Each number is 50 + 15 x the weight over its row's rms, rounded and kept within 0 to 99. Layers, rows and columns count from 0. The size before them is the row's rms in percent of the matrix's.

# q: layer 4 attention query, 160x160, rms 0.0917, rows 46-63, columns 40-79
# k: layer 4 attention key, 160x160, rms 0.0862, rows 46-63, columns 40-79
# v: layer 4 attention value, 160x160, rms 0.066, rows 32-51, columns 40-79
# o: layer 4 attention output (transposed), 160x160, rms 0.067, rows 32-51, columns 40-79
q46 108:75 65 45 67 46 55 42 53 30 15 68 38 07 65 58 52 44 32 50 50 41 53 40 65 41 46 64 34 65 75 36 38 54 49 62 42 50 41 34 25
k46 106:59 50 39 76 41 68 87 50 17 52 55 57 31 73 23 65 42 45 25 37 35 68 62 56 50 44 60 51 33 54 48 70 38 45 64 61 41 65 38 49
q47 101:51 43 52 81 56 38 41 75 32 42 40 39 37 63 50 71 51 27 58 45 25 64 39 49 41 65 45 55 58 35 43 42 81 44 54 50 71 59 69 58
k47 109:48 45 47 81 38 44 45 87 47 43 60 34 47 53 50 50 37 87 45 31 35 54 74 70 59 35 76 57 51 59 63 59 51 45 63 46 65 37 26 54
q48 088:44 50 80 44 44 57 23 46 81 46 78 17 53 43 60 55 79 68 60 57 52 56 25 37 62 48 80 52 67 63 44 68 64 36 51 45 42 42 75 40
k48 083:28 59 54 39 58 47 66 52 54 52 29 30 48 69 50 63 66 57 52 61 32 28 62 46 36 46 70 66 66 47 47 16 54 47 33 35 36 54 31 53
q49 103:46 46 21 47 58 46 63 30 40 49 56 45 60 31 38 66 24 74 37 70 32 87 45 49 36 52 37 42 55 47 39 35 62 41 49 64 65 49 48 62
k49 101:19 45 23 44 65 44 52 59 25 51 48 44 47 42 67 57 37 65 50 39 46 72 64 61 20 51 59 30 49 49 24 32 34 73 66 54 64 32 30 41
q50 101:42 11 42 58 44 72 39 26 33 67 29 66 37 51 24 54 22 16 39 65 38 46 28 54 72 76 56 60 54 54 48 57 29 35 66 13 62 72 41 34
k50 099:40 27 52 62 15 64 51 34 49 38 49 60 42 41 26 56 53 49 76 54 73 34 67 42 59 88 58 48 52 52 62 63 78 21 44 53 81 56 51 49
q51 102:52 39 66 21 38 45 57 67 42 73 56 51 62 19 62 45 44 60 23 36 43 69 79 59 43 26 55 24 28 28 46 54 45 63 48 40 39 74 54 69
k51 101:35 38 65 41 49 43 33 49 49 37 61 28 50 31 81 19 43 27 51 43 59 56 52 64 43 46 82 14 35 21 55 73 54 64 55 15 62 48 56 60
q52 099:49 25 67 48 31 67 49 49 55 57 46 36 72 59 54 70 59 09 66 36 52 55 34 33 57 52 60 76 58 52 38 73 51 27 45 28 79 44 62 28
k52 096:60 33 30 51 40 54 77 47 58 57 40 29 57 62 52 60 37 46 76 36 35 40 65 37 42 53 60 77 63 60 55 29 60 14 41 56 84 52 54 46
q53 093:69 53 54 82 50 49 26 17 58 36 51 42 46 35 58 36 44 28 85 53 56 50 28 49 76 62 89 66 64 67 68 33 64 18 54 66 53 44 34 42
k53 100:60 40 30 76 66 57 65 26 56 52 45 41 51 84 13 58 72 66 59 50 22 75 49 45 47 69 45 48 67 74 63 22 45 38 62 67 65 57 47 50
q54 093:65 64 63 48 33 45 63 53 40 27 52 60 41 48 55 33 44 39 47 50 34 53 74 43 46 63 69 36 59 57 50 36 24 51 61 47 38 44 36 55
k54 096:52 24 66 67 40 47 54 28 33 47 46 42 45 65 78 17 29 30 23 43 40 47 64 24 29 93 78 25 23 42 48 94 26 50 79 44 43 58 68 56
q55 095:58 50 16 59 78 64 47 55 34 41 45 51 59 73 32 73 24 55 39 54 28 86 41 59 33 56 26 45 75 59 16 37 63 36 64 41 74 57 71 54
k55 095:70 43 18 53 62 69 51 59 44 59 52 72 34 59 41 72 73 68 42 35 40 66 67 82 41 48 16 31 73 54 15 05 49 52 72 57 35 48 44 45
q56 101:66 32 43 52 45 48 51 17 73 55 62 48 59 21 64 43 38 13 79 47 58 57 31 48 66 49 72 44 56 60 66 42 41 32 55 54 55 51 34 43
k56 098:58 45 17 36 77 50 65 27 63 44 53 45 57 54 30 53 57 46 64 44 24 71 62 29 37 62 45 37 54 66 70 49 46 38 76 70 79 52 73 43
q57 081:44 42 64 24 28 65 66 60 32 64 31 46 74 60 46 63 29 46 20 45 52 75 43 40 39 65 11 75 55 16 17 77 41 38 34 29 37 48 62 44
k57 076:45 44 62 28 57 99 84 59 68 63 50 53 75 39 36 49 41 46 51 34 87 55 20 48 49 57 28 58 67 44 54 57 69 36 45 48 68 32 53 37
q58 095:57 52 46 54 77 37 62 27 75 52 66 44 42 49 43 57 61 36 68 34 82 49 39 74 31 38 66 41 38 48 51 19 52 43 64 30 38 77 50 72
k58 096:44 72 38 44 54 39 27 84 53 33 72 65 51 37 30 47 72 58 73 47 71 58 47 77 79 52 27 07 35 40 67 07 30 64 69 57 54 52 50 54
q59 089:66 49 39 76 55 46 40 42 39 64 70 48 06 56 27 46 54 31 62 40 65 63 56 53 41 39 50 41 39 51 57 44 63 72 42 57 63 23 34 21
k59 093:50 47 37 75 52 47 52 51 33 72 62 38 48 60 24 86 58 47 29 45 51 70 43 56 61 48 41 29 36 52 47 37 31 60 73 46 35 22 56 40
q60 093:56 32 33 26 52 44 49 34 47 38 40 60 73 42 47 51 51 72 23 52 39 54 33 52 39 55 17 58 66 53 60 51 37 34 58 43 57 49 35 44
k60 097:53 51 37 47 46 79 49 34 64 37 46 50 53 21 31 54 39 41 33 79 52 58 36 70 71 61 18 63 85 64 54 22 59 43 69 60 66 31 50 45
q61 084:07 48 25 53 60 66 56 40 46 51 41 82 42 68 18 86 64 56 50 44 59 56 45 45 54 57 05 60 71 54 66 65 64 53 35 39 78 45 40 57
k61 081:31 51 39 67 48 53 59 40 42 54 47 45 50 50 66 63 74 75 43 32 62 56 57 89 78 50 51 64 66 64 51 31 62 54 33 44 65 59 17 49
q62 099:73 57 64 66 60 27 35 36 72 37 68 38 45 53 56 20 63 53 90 56 56 41 58 49 78 48 90 53 51 64 59 29 30 43 58 52 33 54 48 41
k62 088:51 46 71 31 64 30 38 50 60 44 46 48 40 66 40 23 59 48 86 55 39 45 49 28 57 46 35 53 46 31 61 33 42 45 59 37 37 80 69 70
q63 101:50 36 48 46 43 81 66 26 32 52 51 31 52 66 60 76 23 36 36 31 25 76 27 63 55 60 37 42 59 54 44 28 39 33 55 25 57 51 29 34
k63 105:39 47 32 63 40 80 59 61 36 69 47 49 58 60 52 59 47 40 30 46 57 72 58 57 66 66 58 65 40 72 31 13 38 58 53 35 44 33 23 45
v32 086:50 49 56 35 40 68 39 54 50 66 63 58 62 37 50 50 51 37 67 18 72 57 17 34 65 53 55 44 57 75 25 54 41 61 46 33 85 59 42 59
o32 077:71 57 59 58 65 36 71 30 70 60 44 12 45 73 27 64 59 56 41 66 42 52 39 73 52 56 70 65 37 21 49 64 62 56 46 65 17 50 59 68
v33 097:54 41 61 73 57 60 31 55 69 65 35 35 64 33 38 24 32 68 39 63 89 54 64 69 55 53 51 66 77 34 16 64 47 79 49 30 70 29 27 37
o33 091:71 48 48 36 54 35 60 29 83 23 56 41 21 60 68 51 88 51 80 55 54 40 43 39 22 31 42 45 21 89 54 26 67 54 71 56 21 53 57 36
v34 088:50 63 48 80 31 57 84 72 49 86 39 90 44 49 31 46 54 56 36 39 29 62 56 33 67 48 48 63 54 72 49 60 36 40 57 37 64 48 53 43
o34 076:55 29 75 45 55 63 36 21 95 48 57 35 64 44 44 71 41 50 51 54 60 48 66 44 52 23 54 53 62 32 50 69 67 61 27 65 28 58 52 70
v35 091:31 61 34 38 51 50 26 42 46 36 65 13 41 59 31 56 64 55 61 57 41 67 53 50 49 51 52 49 57 59 50 75 39 44 42 29 38 47 71 43
o35 084:38 48 52 68 53 63 59 56 52 74 35 74 72 25 42 37 42 37 46 61 37 16 53 59 28 52 50 61 59 33 63 27 39 16 74 42 49 51 29 59
v36 082:18 51 67 10 54 49 62 22 49 46 51 81 52 63 47 50 56 46 63 32 61 57 86 47 36 43 74 24 39 44 43 28 21 69 42 47 17 52 59 69
o36 071:60 57 37 47 61 43 84 76 07 60 32 66 50 72 42 56 63 60 56 53 44 49 51 65 39 54 46 71 48 41 42 84 57 68 54 29 76 28 17 41
v37 078:28 55 58 65 47 52 30 29 73 40 38 32 48 49 50 55 57 45 44 90 44 34 53 60 49 64 56 41 55 72 06 57 51 41 48 56 34 37 50 32
o37 063:63 48 33 51 76 43 52 59 67 52 46 90 41 54 48 32 58 52 36 26 34 56 57 58 42 48 36 57 75 63 73 40 62 57 60 73 63 41 61 55
v38 083:52 65 46 80 49 31 62 80 65 38 34 60 60 43 41 48 10 68 45 50 53 44 61 51 41 56 44 52 41 56 51 83 73 37 52 49 77 30 40 67
o38 089:58 31 50 52 37 58 44 38 51 55 27 63 43 56 38 77 56 31 40 73 49 76 61 18 41 52 35 48 65 39 56 67 51 59 10 34 53 30 78 43
v39 090:60 41 63 46 52 52 27 81 50 60 52 31 78 28 79 56 52 49 49 34 75 61 59 75 49 66 17 56 49 42 28 51 99 74 43 20 68 38 57 36
o39 086:40 63 38 62 70 43 52 36 73 40 51 44 29 38 29 30 58 32 86 53 66 19 48 76 53 35 91 43 33 64 65 30 46 53 61 65 36 51 24 20
v40 099:36 70 55 46 45 43 52 27 38 59 56 81 45 63 34 38 41 47 58 66 43 55 70 36 61 33 66 60 47 47 58 45 14 43 41 66 53 56 39 65
o40 089:35 46 56 28 43 51 67 80 52 66 62 66 62 65 68 43 41 65 21 43 36 54 62 64 51 44 41 46 43 37 36 92 53 49 32 11 63 55 65 35
v41 091:57 58 49 84 57 74 75 82 64 50 77 42 76 41 55 50 46 59 28 33 74 37 54 55 39 45 31 52 41 47 58 42 56 56 68 13 59 61 58 54
o41 087:63 35 47 31 46 57 19 16 67 55 61 38 46 55 58 58 37 54 54 66 54 55 46 51 47 24 64 37 53 47 42 38 49 59 04 52 30 66 36 45
v42 087:44 54 68 48 48 74 36 31 49 49 70 38 30 26 55 48 61 35 45 61 45 41 71 63 52 70 39 45 58 42 77 37 71 80 49 44 49 35 52 28
o42 082:49 65 61 68 66 29 34 65 39 30 51 72 37 66 80 49 65 41 60 63 57 28 42 44 44 36 58 63 46 62 39 63 48 39 57 27 59 40 58 39
v43 094:51 38 46 50 37 39 45 19 37 78 00 36 63 43 50 53 30 57 33 81 34 41 61 68 52 62 22 68 50 38 32 45 53 64 45 44 63 46 37 51
o43 086:19 42 37 42 65 37 56 76 54 41 59 44 36 40 59 46 43 64 67 32 57 62 40 31 33 41 78 48 47 63 74 55 59 48 71 64 52 36 51 30
v44 091:36 48 55 51 56 56 58 46 43 07 43 38 61 53 59 52 31 63 49 58 57 20 32 37 50 42 66 52 54 30 84 66 10 49 58 50 40 34 19 50
o44 078:66 44 25 30 35 57 37 85 41 49 61 39 53 47 50 59 59 37 43 54 38 42 73 56 53 63 37 20 47 70 29 24 74 22 73 43 64 51 51 58
v45 087:13 57 59 55 36 66 62 49 77 26 51 75 35 63 57 42 57 49 61 71 34 63 87 51 46 64 52 50 42 40 71 57 58 64 48 35 38 54 60 55
o45 074:72 65 48 36 67 52 45 63 30 65 59 38 56 64 65 40 57 34 62 50 25 36 42 66 64 71 29 51 73 67 27 47 36 41 53 66 65 40 48 43
v46 085:90 36 59 23 37 27 22 55 36 39 65 43 28 54 49 59 16 32 53 28 65 56 85 34 50 33 72 43 38 36 52 18 57 46 47 64 75 89 70 53
o46 077:26 50 71 63 40 46 63 47 30 66 37 64 56 47 74 37 65 47 67 50 34 49 43 78 77 48 81 53 51 27 49 71 39 46 52 43 38 23 36 49
v47 096:81 34 45 48 46 51 59 66 42 61 67 28 46 32 71 47 61 36 57 36 39 62 55 71 63 62 70 54 60 62 40 53 99 53 45 72 58 31 51 31
o47 100:33 62 52 72 51 50 13 40 57 35 67 48 32 39 46 34 64 63 58 59 75 52 43 37 70 37 66 48 52 66 72 35 30 55 49 56 28 52 55 51
v48 097:44 54 36 57 75 48 48 41 59 69 24 37 34 45 50 64 41 57 53 72 26 56 40 48 50 40 21 36 31 76 47 69 26 36 60 56 15 51 51 69
o48 113:45 46 47 39 31 31 64 75 52 59 34 64 54 66 48 67 44 48 32 42 49 30 44 48 47 54 45 71 50 31 42 48 43 69 33 37 65 50 72 30
v49 089:50 46 60 42 50 86 48 58 74 40 21 61 29 52 74 43 29 47 53 24 71 45 25 43 43 54 68 61 35 61 40 49 50 49 41 46 55 52 62 53
o49 083:53 43 48 76 56 36 72 22 57 44 59 07 62 64 36 42 32 48 53 50 57 65 72 56 32 54 50 48 58 53 64 62 67 60 52 52 54 56 57 63
v50 101:35 63 30 59 54 18 45 63 50 41 90 53 35 37 55 37 84 45 77 29 58 49 52 46 25 38 68 20 65 70 61 48 65 55 64 71 53 55 49 48
o50 102:69 47 56 48 50 56 51 55 42 46 42 56 47 55 58 52 49 57 15 57 46 39 54 50 81 65 47 51 27 28 26 41 27 39 35 35 49 62 67 58
v51 084:28 65 40 69 38 67 32 61 60 39 22 72 32 65 58 58 33 72 37 60 57 27 59 33 55 48 29 33 52 46 52 72 52 35 50 45 65 50 40 81
o51 091:61 41 55 50 60 38 73 42 24 40 32 40 65 55 45 69 42 39 43 50 50 58 48 45 12 58 41 58 41 44 44 41 49 58 31 34 48 58 81 51